{"parallel_block": false, "init_std_o": 0.0, "optimizer": "soap_variant", "steps": 2958}
Each number is 128 + 32 x the weight over the matrix's rms, rounded and kept within 0 to 255. Layers, rows and columns count from 0.

# layer 9 MLP up, 704x256, rms 0.095, rows 298-306, columns 0-255
[[ 99  97 146  88 144  45 155 134 181 166 108 183 109 179 167 155 133 149 175 140 141 140 162 116 150  67 101 117 117 151 132  97 152 100 115 151 132 156 142 114 184 129 109 117 126 153 191  88 111 136 130 136 130 100 192  85 113 101 147  87  52 101 158 151  92 107  91 162  72 109  97 132  99 177 100 108 149 103 109 170 126 162 136 157 137 144 121 108 111 110  88 116 127 149 147 120 165 113 128 101 134 115 189  47 140  96 128 136 139 130 173  87 164  55 129 122 140 112  85  63  77 120 138 125 124  92 153  87 101  92  92 112 130 136 140  81 109 166 155 134 194 157 141 115 118 128  98 103 113 144 131 156 115 140  73 115  87 121 164 142 107 124 150  75 153 156 108 131  85 123  89 172 117 138  62 210 253 104 139 100  36 130 133 136 144 145 159 155 107 157 136  84  90 186 171 108  93 175  98 110 117  90 134 150 154 135 129 129 102 137 158 137 126 134 135 131  95 105  89 155 114 165  85 111 109 164 141 100 142 160 175 140 173 154 120 176 125  90 132  77 202 167 134 140 103 113 127 148 160 108 162 109 114 158 121 131]
 [142 103 101 127  73 142 139 168  51 146  86 120 163 116 150 132 161 108 137 153 160 116  90 191 116 129 159  73 139 114 145  53 131 131 117 120 130 174 196  91  86 164  97 184 120 162 125 151 168 114 168 126 159 176 108 195 135 146 115 147 169  96 135 118 174 133 124 128 155 131  95 115  69 127 107 126 102 188 192 136  78 128  84 112 133 118 116 124 110 121 138 105 136 136 139 129 111 121  90 146 128 136 202 152  83 139  98 142 157  80 109 150  82 141 127 138 134 138 141  62 166 149 122 144 115 135 117 112 148 147 101 136 134 160 136 110 142 178 104 136 138  93 120 142 124 162 135 111 106  67 111 158 140 129 109 142 137 170 177 159 148 169 148 173 148 135 130 105 102 122 109 141 122  77 154  98 149 102  95 113 163 186 139  87 114 118 124  52 143 151 131  71 101 150 161 121  73 112 155 139 132 106 129 129  76 173 125 149  53  99  79 123 137 120 184 171 189 128  46  74 103 176 118  95 138 142 127 118 134 183 142 137 183 133 151 176 178  98 158 135  75 154  63 111 115 163 145 160  91  77 167 147 104 185 182 133]
 [115 119 125 120 121 109 138 117 193 124 159  58 117 165 123 172  91  83  69 137 153 107 119 158 163 116 125 127  69 151 131 166 115  65  96  48 144 122 103  67  93 173 187 109  62 104 112 134 113 153  96 165 145 115  83 132 116 140 156 151 167 118 122 135 109 126 106 154 154  90 115 139 150  90 125  30 156 118  88 140 118  73  76 160 106 104 154  92 122 101 117 158 136 142 140 136 125  97 174 126  88 102 107 156  90 161 134 129 156 181 135 116 104 175 152  82 165 158 159 121 136 119 126 122 131  94 114  67 138 125 151 194 147 186 151 119 107 135 125 117  77 137 148 172 145 172 117  89 140 135 104 138 137  97 114 201  64 105 127 163  89 117 178 146  87 113  84 109 107 116  66 131 117  98 130 104 135 139 129  62 139 137  98 129 125 114 230 189 152 125 157 161 178 184 129  96 187 112  99 123 136 106  92 180 196 127 117 179 117  40  45 102 140 145 100 163 166 119 123 125 185 155 171 148 173 130 103  54 136  98 157 147 130 122 176 122  63 166 128  81  95 140 189 130 155 132 152 112 126 129 136 140 159 116 107 142]
 [ 63 129 102 133 110  96 157 114  92 125 183 144 100 189 213 155 163 116 185 145  83 109 139 122  67 146 149 132 132 126 130  59  75 127 145 126 100 142 154 132 162  95 124 135  92 103 126 106 125 117 134 144 115 120  80 163  86 154  72 130 116 112 134 130 105 185 102  93 130 119  86 151 113  77 147 101 174  99 144 134 184 108 130 122 148 176 181 147  95 155 110 105 111 164 166 176 141 114 119 148 137 149 136 136 140 132 149 116 128 129  49  77 142 120 146 144  95 131 159 101 137 162 157  85 129 125 125 153 107  86  78 154 145 138 207 187 143 117 140 197 187 102  72 171 111 166 131 161  88 113 108  97 180  90 133 119 174 118 120 171 172 101 101 124 172 123 116 154 148  76  97  86 158 115 119 126  89  96 153 175 179 124 154  74  69 163 156  94 134 133 168 101  85 115 133 173 139  92  89  94  77 128 185 175  90 144 169  93 120 131 113 153 110 133 197  76 175 178 115 145 133 105 112 142  71  89 142 133  79 119 191 113 118 140 196  40 123 118 139 134 119 153 125  53  74 112 138 114 119 160 119 102 131 203 129 112]
 [152 142 103 143 120 110  78 146 110 122 176 126 121 158 110 141 120 130 120 118 149 163 137 208  67 156  77  86 120 178 167 141 182 207 107 194  92  81 115 105 193  97 126 174 145 150 135 109 140 115 155 117 169  89  71 117 180 156 121 156 103 172 150 159  88 124 104 157 122 120 146 162 124 133 128 107 119 124 144 148 186 120 128 144 159 141 174 112  77 138 157 108 108  91  58 153 116 138 106 159 108  85 186  86 128 101 135  72 146 138 122 149 126  92 155 138 145 139 139 121 159 110 125 131 140 115 120 167 145 112 117 160 150 158 123 151  93 169  79 179 107  83 107 156 155 114 181 145 152 101 100 135 160 160 114 153 130 137 107 158 108 140 158 114 123 158  92 145 115 126 137 119  96  98 115 142 109 104 112 170 100 145 146 147 125 147 104 152 153 120 135 123 126 118 116 110 124 146 111  94 178 120 159 107 129 107 145  81  83 119 174 123 151 118  58 143 148 145 125 138  93 130 106 117  93 125 109 107 125  92 178 120  96 139 131 178 137 125 145 125 157 105 113 106 109  78 130 134 131 172 125 112 130 161 119 138]
 [127 146  95  80 124 108 125  94 111 121 158 148  91 115 230 134  94 109 153 198 162 127 119  61 159 113  94 152 130 171  88 122 154  94 153 127 141 100 120 177 101 127 127 100 132 106 183 165 130 149 127  99 141 196 133  81 176 135 115 144 135 125 143 116 153 168 102 122  66 153 177  89 101 133  64  87 181 128 131 123  81 100  89 110 158 106 170 112 159 153  86 112 136 129 125  52 150 156 188 128 119 111  95 167 202 109 215  94  44  60 140 107 157 191 148 176  69 137  67 132 106 186 101 142  57 147 118  98 152 120 170 128 131 178 169 147 118 113  59 112 120 129 167  87  63  87 141 149 115 144 204 208 108 174 152 175 129 125 111 145 130 132 158 107 115 103 184  81 137  72 144 122 162 150 126  88 155 140 114  89 107 186  61 133 216 173 120 123 147 126 103 182 166 155 129 115 147 163 162 195 154 111 103 152  86 107  54 119 117 126 109 162 139 119 160 123 193 114 162 156 102 162 144 115 114 115 193 148 141 191 188 164 180 148 124 120 155 135 138 113 143 121  69 100 166  47 199 138 139 131 175 129  47  79 164 158]
 [129 121  84 158 111 141 171 112 142 146  74 130 177 160 105 147 109  96  73 140 124  86 125  87 164 160 163 139 115  39 162  81 167 101 133  83 116  75 155 148 118  92 118 142  98 119  95 147 118 103  71 126 119  84 182 174 112 140 144 134 131 138 172 124 115 145  98 118  96 125 122 126 130  96 159 103 161 111 138 109 113 155 199  80 126 187 146 110 114 149 109 164 175  92 124  78  82 110 101 115 112  63 110  82 104  94 157  93 185 225 180 153 126 106  67  94 153 108 188 101 155  81 145  52 126 143 113 128 115 115 141 150 149  99 119  73  99  89 155 130 135  99 110 136 174 124 114 155 108  60  85 119 158  95 153 116 165 117 203 145  95 181 106 119 104 130 148 147 147 116 106  76 131  94 131 115 140 124 152 110 110  94  68 182 107  79 128 133 118 144  94 176 155 159 118 179 137 132 176 109 147 174  95 152 128 118 142 177 113  93 115 145 126 142 131  93  58 130 152  95  89 130  77 172 155  90 127 164 102 145  91 172  93  69 109 143 120 108 130 106 129 135 136 136  84 137 145 174 115 157  95  99 145 145 132 130]
 [108 198 146 109 166 118 101 140 184 166 112  99 153 134 137  94 140 144 121 120 134 147 197  80  98 123  95  86 149  98 160 142 112 132 118 152 140 138 105 144 136 145 164 133 110 121 163  57 158 140 155 141 166 146 111 178  93 183  75 146 114 183 115 192 108 134  94 204 135  87 127 135 114 176  95  99 195 128  86 109 114 171 152 126 142 141 132 141 172 118  85 112 168 134 185 143 109 180 170 152  93 156 137 175  99 208 149 150  79 127 182 187  90 103 148 127 130  84 119 106 172 156 201 119 101 125 139 109 142 100 150 147  94 152 125 124 105 119 105 113 164 166 161 103 175 165 124 119  83 122 118 140 130 115  80 136 148  97 152 145 127 100  83 131 109 147 101 120 132 110 129 126 171 188 106 138 131 105 113  88 122 117 149 122 111 165 100 126 179 111 155 121 115 113 139 130  90 164 130 168 117 115 138 122 116 111 123  70 146 143 108 125 106 174 191 126 134 103 106  54 152 104 143 135 101 132 120 151 114 156  90 124 154 119 174 100 111 154 131 140 101 149 136 123 101 108  95 142 123 104 171 134  85 109 106 114]
 [155 100 108  82 158 169 114  86  84 170 146 100 104 142 156 164 124 151 170 147 152 146 128 165 133 161 111 137  97 184 222 144 106 108 106 114  83 153 109  67 152 127 137 144 122 142 142 135 151 116 114  92 178 179 153  94  59  81  87 175 105 135 126 136  81 208 100 135 191 102 100 165  87 167 126  95 178 140 120 123  93 177 128 146 122  95 100 148 105  87 126 115 160  96 134  98 164  77 131  86 140 129 129 106 162 140 108  90 139  67 156 165  82 148 135 151 154 110 144 128 140  63 167  85  55 143 141 145  86  32 123 167 125 181 141 152 130 147 100  93  18 100 116 167 101 141 132 163 164 115 157 142 152 120 105 142 127 106  88 125  56 142 161 105 110 124  85 138 144 100 110  82 123 116 166 111  75 158 127 154 136 135 149 117 159  94 181 124 202 154 140 190  96 165  88 121 118  80 151 149 150  85 145  79 104 126 100 113 141 146 122 171 143 140 134 122  99 150 108 114 158 246  95 146 162 119 109 188 111 169 133 132  94 142 170 160 119 146 124 153 132 163 116 171 128 176 131  77 109 114 129  78 106  43 127 140]]
# layer 9 MLP down (transposed), 704x256, rms 0.0903, rows 298-306, columns 0-255
[[154 151 139 111 121 137 144 114 130 146 184 124 123 113 126  95 112 103 154 113  76 152 113 184 104 141  96 182  91 151 151 140 123 119 161 105 143 170 145  99  90 108 185 190 165 145 189 122 120  85 118 155  98 142 133  74 167 115 131 151 171 132 114 152 114 129 119  85 169 173  91 144 125 100 185 112 137 104 112 160  87 138 154 170  82 139 141 220  99 144  93 142 116 120  74 129 120  94  87 164 136  97 106  98 129 146  84  93 170 135 147 149 170 114 115 152 140 134 149 165 163  86 153 156 131 145 159 106  74 167  95 119 160 126 131 124 123 122 101 103 165 152 216 147 129 119 112 123 163 125  94 176 156 184 110 121  80  81 126  64 163 138 135 125 180 116 144  91 132 106 127 128  59  75 147  32 111 188 105 157  81 187  88 161 161 175 138 149 117 141  68  94 104 147  96 151 150 143 141  77 149 167  93  93 106  82  97  86 152 128  93  45  96 143 136 125 152 101 146 102 143 118 162 123  82  91 109 144 154 127 105  74 157  72  85 127 177 149  94 135  78 130 113 144 149 143  64 125  86 102  93 123 100 163 151 116]
 [141 142 146 106 170 103 141 136 149 137 113 118 148 130 124 131 142 169 169  98 115 100 140 123 159 132 191 124 154 131 113 141 160 102 127 102 104 123 141 135 165 122  97 111 138  89 157 151 152 118 101  87 111 130 127 144  93 145 138 159 144 108 205 199  98 149 121 126 149 130 153 134 123 135 144 112  81 105 164 117 131 125  97 158 101 103 119 162 128 161  96 157 109 138 166 195 105  95 136  95 120 119 127 148 107 111 156 126 156  98 100 122 112 122  64 112 145 104 100 208 118 111 126 146 104 155 138 108 122 174 113 166  68  73 167 133 111 152 117 109 112 101 107 123 140 119  93  89 162 111 129  99 116 120  59 135 161 130 188 120 146 138  96 117 120 108 106 104 147 137  98 122 113 109 131 140 212 107 115 142 179 151 102 158 132 125 165 148 177 109 120  90 121 100 148 149 129 131 159 122 156 123  94 139 113  84  95 141 122  58 112 107 157 123 158 134 128 136 115 135 134 123  81 150  99 115 118 140 145 120 114 168 145 102 146 113 137 140 115 107 140 162 150 104 163  98 149 136 122 132 132 128 161 147 116 129]
 [112 123 106 112  97 144 134 151 177 149 135 152 157 122  65 188 148 122 185 141 167 134 168 154  80 101 148  24 124 152 185 208  99 121 134 123 161 154 159 120 120  81 148 145 139 172 100 135 109 126 105 157 138  34 149 128 112 129  76 140 115  84 150 111 150  97 156 142 181  92 166 127 128 121 171  70 100 227 149 142 101 106 130 157 139 141 163 126 136 157  74 149 125  96 118 174 180 160  87 133 127  91 122 119 194 163 170  70  82 193  84 184  79 119 161 129 126  93 133 123 103 139 148 147 181  78 151 134 148 107 158  80 143 106 134 101 161 156 183 139 146 105 108 125 180 139 192 181 188  69 198 143 174 137 142  92 123 170 143 180 124  69 108 114  99  84  98 143 139 165 218  96 194 119 120 111 126 131  89 129 131 184  91 132 118 160 103 119 130 138 109 122 116  84 164 109 112  76 135 138 110 117 111  92 155 149 133 114 169 150  94 127 160 100 121 129 113  86 106 188 124 146 161  91 143 140 141 130 125 179 130 136 153 136 105 121 138 120 116 111 128 133  74 126 156  98 101  78 134  53 130 170 146 114 130 162]
 [111 136  96 155 140 118 109 181 137 111 131 102 100 161  64 179 147 117 155 108 102 139  87 152 169 120 100 187 148 142 133 112  95 190  94 146  96 146 160 158  99 104  98 126 120 123  93  89 176 160 130  97 104 127 120  93  84 153 153 107 120 125 183 122 101 152 135 103 138 129 115 122 132 129 172  93 125 199 169 154  69 180 107 144 121  94 126 120  83 153 176 159 124 106  84 160 136 151 192 145 115 157 120 112 105  88 127 159 144 150  80 110 183 158  92 161 108 123 166 217  97 160 124 117 152 182 139 120  88 103 159 125 153 159 121 104 149  78 104 165 106 158 110 159  99  57 122 150 115  89 125 104 134 140 147 111 149 145 134 133 109  98  80  78 159  97 130 178 157 151  92 103 140  58 122 178  96 181 114 135 123 131  95 102 122 166 138  92  90 103  75 131 135  50  61 140 156  61 126 170 149 107  57 160 100 137 138  83  98 167 119 123 119 183 107 104 130 102 115  65 109 153 111 161 153  99 186 157 146 115 146 150 144 116 100  78 153 106 156 103 128 171 160  89 131 123 137  90 121 161 139 112 152 147 151 168]
 [104 160 169 138 116 148 155 102 116 129 140 112  45  74  93 150 125 163 139 160 176 139  91 103 143 123 143 181 166 132 149 139 131  93  99 107  97 131 121 111  91 150 128  77 101 162 197 154 106 169  40 102 126 105 118 132 186 133 186 110 153 107 156 142 172  82 102 122  92  58 120  83 170 128 130 169 105 154 108 142 115 164 141 140 121 131 142 168 160 147  76 126 106 130 171  91 117  98 151 107 118 126 145 168 150 110 141 175 110 115 105 106 117 123 151 149 136 151 109 122 109 116 160  90 118 111 142 108 133 110  86 106 186 109 164 108 147  78 201 103 117 140 131  84 158 184 104 102  93 157 178  98 112 127 181 149 134 164  87  93 116 190 114 166 169 191 111 112 135 103 134 133 180 111 131 144 138 178 145 115  50 114 141  98 151  73 154  94 102  66 124 124 139 142  97 123 232  79 178 166 110 108  86 133 135 161  75 122 119 132  58 106 135 127 163 110 164 112 109  98 138 104 134 145 173 152 128 159 108 126  94 123 148 115 117 122 132 126  97  78 127 141 146 141 124 149 111  94 125 154 114 152  99  86 123  85]
 [ 71 141 119  46 143  92 185 138 176 158 164 165 122 150  90 141 191 133 255  61 160 145  98 102 151 114 181  94 164 156 139  97  91  65 127 119 162 119  76  84 117 150 105 153 102 123 122 132 106 122 108 101 143  90  92 171 182 137 111 109 101 132 124 119 189 156 126 115 146 172 123  54 105 105 151 119  74  87 127 180 154 208 102 125 161 167 166 143 153  93 134 176 114 115 147  86  81 152 134 107 111 188 115 106 147 109  80 173 124 203 140  95 105 149 128  80  81  50 141  89 129  87 136  86 116  56 152 152 121 143  83 159  92 114 149 150  90  68  65  80 152 130  90 141  98 114  83 118 141 137 103 182  90 187 131 152 165 143 108 116  74 126 132  81 135 133 154 169 198  55 118 115 141 178 176 181  82  95 102 151  87  90 193 122 133 136 160 155 115 100 171 173 158 171 129  94 123 139 130 132 103 159 140 132 131  98 132  95  91 140 161  89 144 155 209 149  58 193  66 174 124 126  85 100 153  80 155 130 127 114  48 166 122  92 109 164 113 142 142  98 133 167 103  73 140 160 167 132 173  99 116 172 134 178 129  90]
 [133 146 180 119 159 119 124 164 143  98  89 125 114 159 176 112 176 190 151 141 117  61 140  80 105 162 120 117 203 103  93 157 129 114  93 118  95 132  79 141 170 150 115  86 154 122  96 123 136 189 123 135 150 149 123 143  95 133 132 134 124  99 118 122 127  99  86 148 176 112 146 119 137 124 110  99 179 127 154 174 155 158 130 112 186 135 122  86 134 108  81  94 142  93 167 143 183  95 149 115 161 118 135 176  36  97 149 103  88 100 117 129 137 173 130 110 165 122 116 171  70 134 146  61 130 123 134 166 114 119 167 143 107 141 122 167 172 107 188  81 149 101  87 137 165 153 139 205 157 181  82 125  91  79 131 118 186 118 156 109 178  77  81 149 150  92 129 148 148 112 132 178 108  89  92 121 149 134 129 102 249 211 121 109 141 174 150  92 150  52 138 133 199 187 122 132 116 152 154 121 158 149 102 143 111 153 129 191 145 109 110  84 112 106 176 183 107 135 163 109 103 127 170 159 177 106  88 104 145 136 188 151 150 121 106 202 166 151 129 102 128 102 147 135 117 134 163 101  91 177 176 197 125 152 111 106]
 [166 139 127 128 124 111 142 106 124 129  97 137 107 124  61 120 124  88  93 142 112 134 138 132 128 181 139 110 137 107 167 167  88  98 134  96 114 127 151 113  65 108 166  93 127 130 115 149 112 180 103 111  83 130  83 141 125 137 133 143 117 159 141 123 185  88 102 163 125 134 134 135  91 157 127 148 148 178  99 155 174 105 117  81 140  99 160 104 100 117 150 134 134  57 158 190 128 130 127 104 131 125 173  48 150 142 140 119 154 114  82 145 139 164 144  88  88 140 164 172 102 163  92  57 119 106 104 138  68 118 143 153 126 118 131 111 160  47 141 183 102 102 110 100 138 145 140 128 151 137 104 134 141 111 129 164 149 122 151 114 132 129 167 105 227  94 146 175 221 116 186 141 122 113 129 166 107 106 149 140   0  92  87 147 145 150 111 114 178 132  75  92 143  99 126 138 129 104 126  68 166 130 120 143 110 142 113 163 120 163 132 105 108 120 103 150 145 130 118 139 124 116 131 151 148 152 185 140 127 146 107 151 129 138 129 155 200  72  88 104 145 187 159  73 174 118 173 171 116 153 199 124 143 120 136 107]
 [152 109 109 180 136  90  94  85 122 170 120 141 118 189   0 137 128 123 151 154  45 131 133 106 162 144 155 125 132 137 112 169 157 131 121 152 115 132 153 147 143 131 143 100 154 134 121 166 224 115 172 136 127  91 100  90 144 144  95 167 163 171 132 188 169 129 129 169 140 103 147 167 177 109  75 110 131  97 119 180 152 128  87 132  63 140 116 192 127 125 123 151 104  84 151  86 153  84 116 137 110 149 111 107 107 110 149 143 139 137  93 200 197 140 142 209 168 185  92 127 133 173 108  99 130 185 152 154 126 112 118  79 160 180  71 163 141 129 166 112 138 127 151 114  91  71 148  92 103 104 125 126  79 111 142 154 126 163 158  74 117  87  73 136 143  60 150 123 101  77 193 127 116 100 111 135 140 146 100 138 178  99 119 136 114  86 112 133 150 106 132 119 132 107 140 148 157  86 138 235  86 131 138 161 143 146 100 168 115 157  82  73 160 185  83 110 194 151 135  96  85 101 121  98  94 107 135 107 130 127 123 116 133 169  85 168 138 181  82 100 112 180 165 174 148 169 138 111 244 127 128 155 174 133 156 115]]
# layer 9 MLP gate, 704x256, rms 0.0902, rows 299-307, columns 0-255
[[ 80 164 125 133 181 160 144 182 185 176 136 139  87 108 134 128 138 168  82 125  94 166 179  83 109 105 150 124 108 101 102 162  86 142 190 156 154 106 163 143 135 172 104 126 142 101 160  86 125  88 118 116  83 153 149  79 148 190 119 167 145 119 125  79 111 115 123 125 144 185 110 131 158 169 173  57 174  82  86 102 128 159 159 110 155 148 116 121 142 129 133 135 129  95 140 115 151 151 113 113 109 110  98 151 182 158 139 131 122 114 146  97 136 117 147 139 114 143 138 120  65 179 172 124 167 150 120  79 190 109 121  60 135 158  96 159 111 150 171 223 110 110 149 155 136 144 117 136 138 156 142 143 145 137 124 112 145  82 143 196 118 117 141 144 111 164 156 155 195 120 137  56  92 198  98 126 105 163 129 120 134 102 151 161 109 144 123 207  90 140 131 176 180 187 132  88 153 164 142 117 121 176 120 192 135 110 143 130 170 107 119 107 125 139 168 132 152 156 160  65 187  73 149 153 141 110 101 128 125 123  93 138 101  98 102  97 161 151 114 133 137  66  94 137 136 149 105 128 221 155 120 148 138  36  26 117]
 [190  90  67 189  43 138 178 121 156 103 115 194 107 117 157 112 152 150 139 104 167 151 165 190 131 125 180 133 145 162 113 104 207  98 121 205 123 118 144  80 130 128 162  72 168 126 141 143 124 124 109 140 139 146 149 193 102  78 117 132  68 128  89 111 142 133  87 119 115  95 126  93 106  80  89 186 124 132  79 136 130 193  78 115 111 146 138  90 149 224 157 147  88 101  80 120 106  77 109  89  94 100 153 163 124 155 133 108 117 102 145 100 178  78 111 142 157 111 131 108 140 102 139 136 127 148 196 132 155 162 160 112  86  80 118 111 119  80 155 155 105 147 181 146 173 153 186 149 135 137 169 177 122 172 125  97 152 149 160 141 130 143 152 101 112 109 186 121  83  98 126 121 164 158  67 130 152 120 107  93 114 144  88 138 146  67  99 147 142  49  75 141 113 127 155  96  84 166 161 110 136 144 101 133 167 127 106 225 137 135 130 153 187  98  80 130 125 157 122 134  81  69  89  97 141 158 122 171 131  92  83 156 131 138  55 138 120 123 128  83 155  82  94  71 118 124 112 134 102 154  84  85 148 139 110  96]
 [205 121  98 119 172 127 171 120 145 113  74 158 122 122 100  75 179 100 118 191 149 158 126 137 153 139 149 131 138 146 133 166 211 142  85 150 162 175  96  77 157  81 102  62 167 101 160 106 152 150 123 150 178 161 141  67 108 160 130 123 104 115 133  70 111 144 186  89  89 128  63 117 109 153  90 147 166 128 120  72 166 157  97 148 119 104 160 122 168 161 157 163 125 120 156 105 115  78 131  89 125  66 118 107 140 111 138 140 183 116 123 140 129  98 130 136 137 135 172 105 157 160 126 143  96 160  60  63  82 152 139 145 154 161 141 158 107 129 136 124  76 123 101  65 125  98 136 126 129  33 118 186 110  80 108 129  89 122  92 136 156 123 145 187 112 154 132 154 130 163 142 140 134 120  90 122 139 121 173 116 120 118  87 107 103 130 159 122 131 109  87 120 118 184 106 166 160 146 121 139 124 129 105  58 146 149  98  74 128 133 144  80 131  90 142 220 116 127 114  74 106 111 143 142 102 132 129 121 132  88  66 124 152  99 182 143 138 150 167 156 121 101 140 161 130 106 147 135 153 128  59  90 110 104 110 135]
 [173 138 121  93 138  57  93  94 109 162 161 131 158 133 130 120 123 149 126 154 176 135 206 109 155 122 110 149  96 172 116 132 130 150 178 176 130 146  81 115 160 122 119 167 121 127 183  98 151 149 125 132 149 113  73  77 113 108 153 142  61 164 133 169 141  95  91 134 144 107 150  75 121 140 128 189  62  97 146 137 111 141  82 122 116 144 128 100 196 109  50  76 130 106 117 106 133 124 118 162 107 137 185 103 150 138 107 120 112 120 153  69 112 156 163 162 133 175 154  90 126 127 146 142 128 148 118 157  65 101 102 116 161 141 142 149 134 122  72 108 105 116 147 128 101 158 123 114  76 114 127 136 127 142 110 162  92 115  88 112 159 109 120 128 131  86 174 164 116 147  61 165 181  57 151 133 154 122 137 106  76 104 114 128  88  88 100 153 122  97  99 110  92 112  82 123 113 163 109 176 102 152 157 150 109  92 111 124  95 123 144 128 128  89  98  96 104 120 149 146  99 167  93 127 141 180 134  40 141 109 137 110 138 164  98 166 114 145 106 119 125 143 134  95 118 163  76 136 141 124 159 112 128 118 108 158]
 [163 137 146 125 138 116 172  57 126  92 169  88 139 128 115 101 178 210  89  81 134 149  80  76 141  58  90 132 179 146 104  66 168 150 117 103 125 163 150  76 111 133 171 151  89 176 171 195  98  93 124 121 137 123 144  99 153 125 118 117  71 122 138 104 103  88  79 140 138 106 189 130 142 118 159 121 176  67  97 136 125 157 119 166 166 169  93  71 143 115  99  98 126 127 115  73 119 156  60  76 122 164 108 137 112 101 171 108 124 134  76 183 121 113 125 100  71 119 128 161 146 125 141 164  91 115 113 147 138  88 131 135 164 106 186 181 100 104  85 164 131 162  89 136 112 153  90 146  95 140 128 115  74 112 147 100 169  91  94 129 125  96 149 177 115 164 175 151 135 188 106 105 136 122 144 117 110 102 169 122 143 113 127 148 165 181 130 144 111 118 156 122 119 160 132 126 145 159 108 134 110  83 144 140 136  54  66  67 140 160 150  92 111 122 102 130 147 123 171 187 112 155 141 167 165 113 114 158 166  91 212 161 103 113 149 122 121  89 128 144 148  86 189 155 111 137 119 111  62 159 160 126  62 137 108 144]
 [103 104 120 112 109 148 134 146 116 127 156  38 132 201  52 143 112 131 129 144 106  86 165 153  75  73 154 125 127 195  82 128 180 121 133  71 153 125 152 103 140 156 127 105 164 119 148 149  65 128 146 139 150  90 134 105 144 142 101 128 162 119 157 137 102 135 112 134 122 137 101 120 198 153 150 155  66 157 169  30  55  90  46 182  94 131 146 169 130 124 150 115 108 153 115 118 111 146 122 183 114 122 194 152 175 156 104 229 204 138 123 166 147  92 147  89 122 110 123 136 191 124 112 180 108 105 167 166 155 123 143 158 108 132 134 125 144 157  78 119  96  99 123 131 143 103  81 129 121 113 109 140  88 105 113 117 125 143 124 205 140 105 138 120  92 157 137 152  93 175 178 108 122 130 182 162 128 154 103 137  97  83 186 136 142  97 152 120  96 141 102  84 138 104 117 148 100 147 114  93 138 166  51 123 157 132 116 122 183 164 190 156  87 136 145  83 128 148 156 138 109 112 152 104  83 132 114 155 111 147  79 116 154 127 116  86  97 151  85 149 174 156 128 140 147 172 119 172 140 146 175 179 120 145 175 124]
 [ 81 169  83 109 153  89 146 114 158  70 155 146 110 113 102 116 139  98  79 162  95 207 153 150 114 172 127 134  90 106 178 119 157 118 158 171 128 154 155 108 112 169 125 128  84 129 141 141 166  91 122 153 175 169 123 106  96 139  94 176 102 124 152 107 126 157 112 130  94 138 128  95 111 108 123 116 111 102 111 199  83 157  97 127  98 122 154  68 142 138 130 156 125 157 130  95 153 177  95 224 155 110 162 107 130 170 127  64 114 154 126 141 134 156 143 133 169 175 126 100 162 138 114 181 158 151  89 105 164  87 137 128 112 103 128 173 166 146 145  98 134  97 151  65 148  96 149  97  97 136  89 183 131 139 152  82  75 118  45  99 119 154  92 132 110 121 156 140 153 118  79 125  68 203  96 158 217 138 151 161  87 104  68 155 134  82 122 116 185 129 141 180 141 140 163  52 118 133 103 141 117 136  74 118 132 157  92 137 104 139 111 110 132 152  92 124 142 145  88  95 124  81 100 108 166 106 156 162 147 150  95 119 119 143 161 155 129  70  68  89  93 126  97 104 135 182 150 101 127 101  88 136 103 137  97 115]
 [130  71 128 116 133 126 108  82 123 139 115 120 125 129  86  82 138 101 131 136 117 129 139 213 117 173 173 110 108 152  76 161 111  91 124 207 116 196 104 191 115 102 156 115 140 164 136 124 141  58 112 118 103 119  97  98 154  87 144 168 118 170 108 188 119 120 146 136 123 170 173 145 117 167 109 158  80  89 119 117 144 102 134 207 132 153 128 123 100 185 164 159 122 101  93 151 126  98  83  96 122  64 138 130 173  98 122  68 150 143 133 125 113 106 123 162 113 165 128 145  85 111 123  95 102 167 195 130 159  79 180 104 106  95 133 138 157 142 164 161 137 100 153 117 117 145 137 125 150 111 116 169 176 121 194 152 169 110 158 126 147 128 171 176 152 121 151 167 186 121  92 123  80 159 144  74 151  98 120 185 130 153 158 163 136 147 117 108 203 112 105 125 137 139 122 109 164 130 167 107  78 169 158 142 141 166  85 121 120 123 158  90 147 157 125 118 119 121 132 122 140 123 172  95 143 151 115 155 154 208 145 112 117 162 161 132 152 166 151 169 125 203 152 174 131 118 180 115 132  55 114  73 149  81 109  80]
 [127 149 110 113  98  83 175  84 110 123 125 124 181 128 106  62 177 112 107 178 147 148 106 138 107 125 118 181  77 165  93 153 143 136 186 104 138 101 174 132 139 139 196 112 117  92 161 157 180 144 142 191 204 118 105 146 160  87 179  91 157 183 148 132  95 124 151 130  75 201  87  91 163 115 140 140 137 110 133 100 135 135 174 127 121  96 119 158  88 178 101 118 150 146 158 174 119 154 128 106 133 150 127 110 153 163  94 132 168 124  72 150 117 121 158 110 145 111  75 159 136 133 141 150  87 121 127 127  73  85 133 165 136 142 139 138  96  52 169 144 168  87 142 133 199  61 146 186 121  63 127 185 128 140 182 133 158 125 191 127 165  93  91 163 156 104 132 122 171 116 115 145 159  92 134 135 134 117 119 142 156 157 102 116 129 143 118 124 134 113 116 140 158 190 119 115 147 194 117 119 137 135 157 149 116 109 153 190 156 129 141 129 157 101 119  98 125 121 103 134 121 151  96  99 136 156 129 199 108  97  57 165 125  97 155 131 123  93 104 254  99 159 143  89 163 126 171 128  71 179 134 118  92 120 101 113]]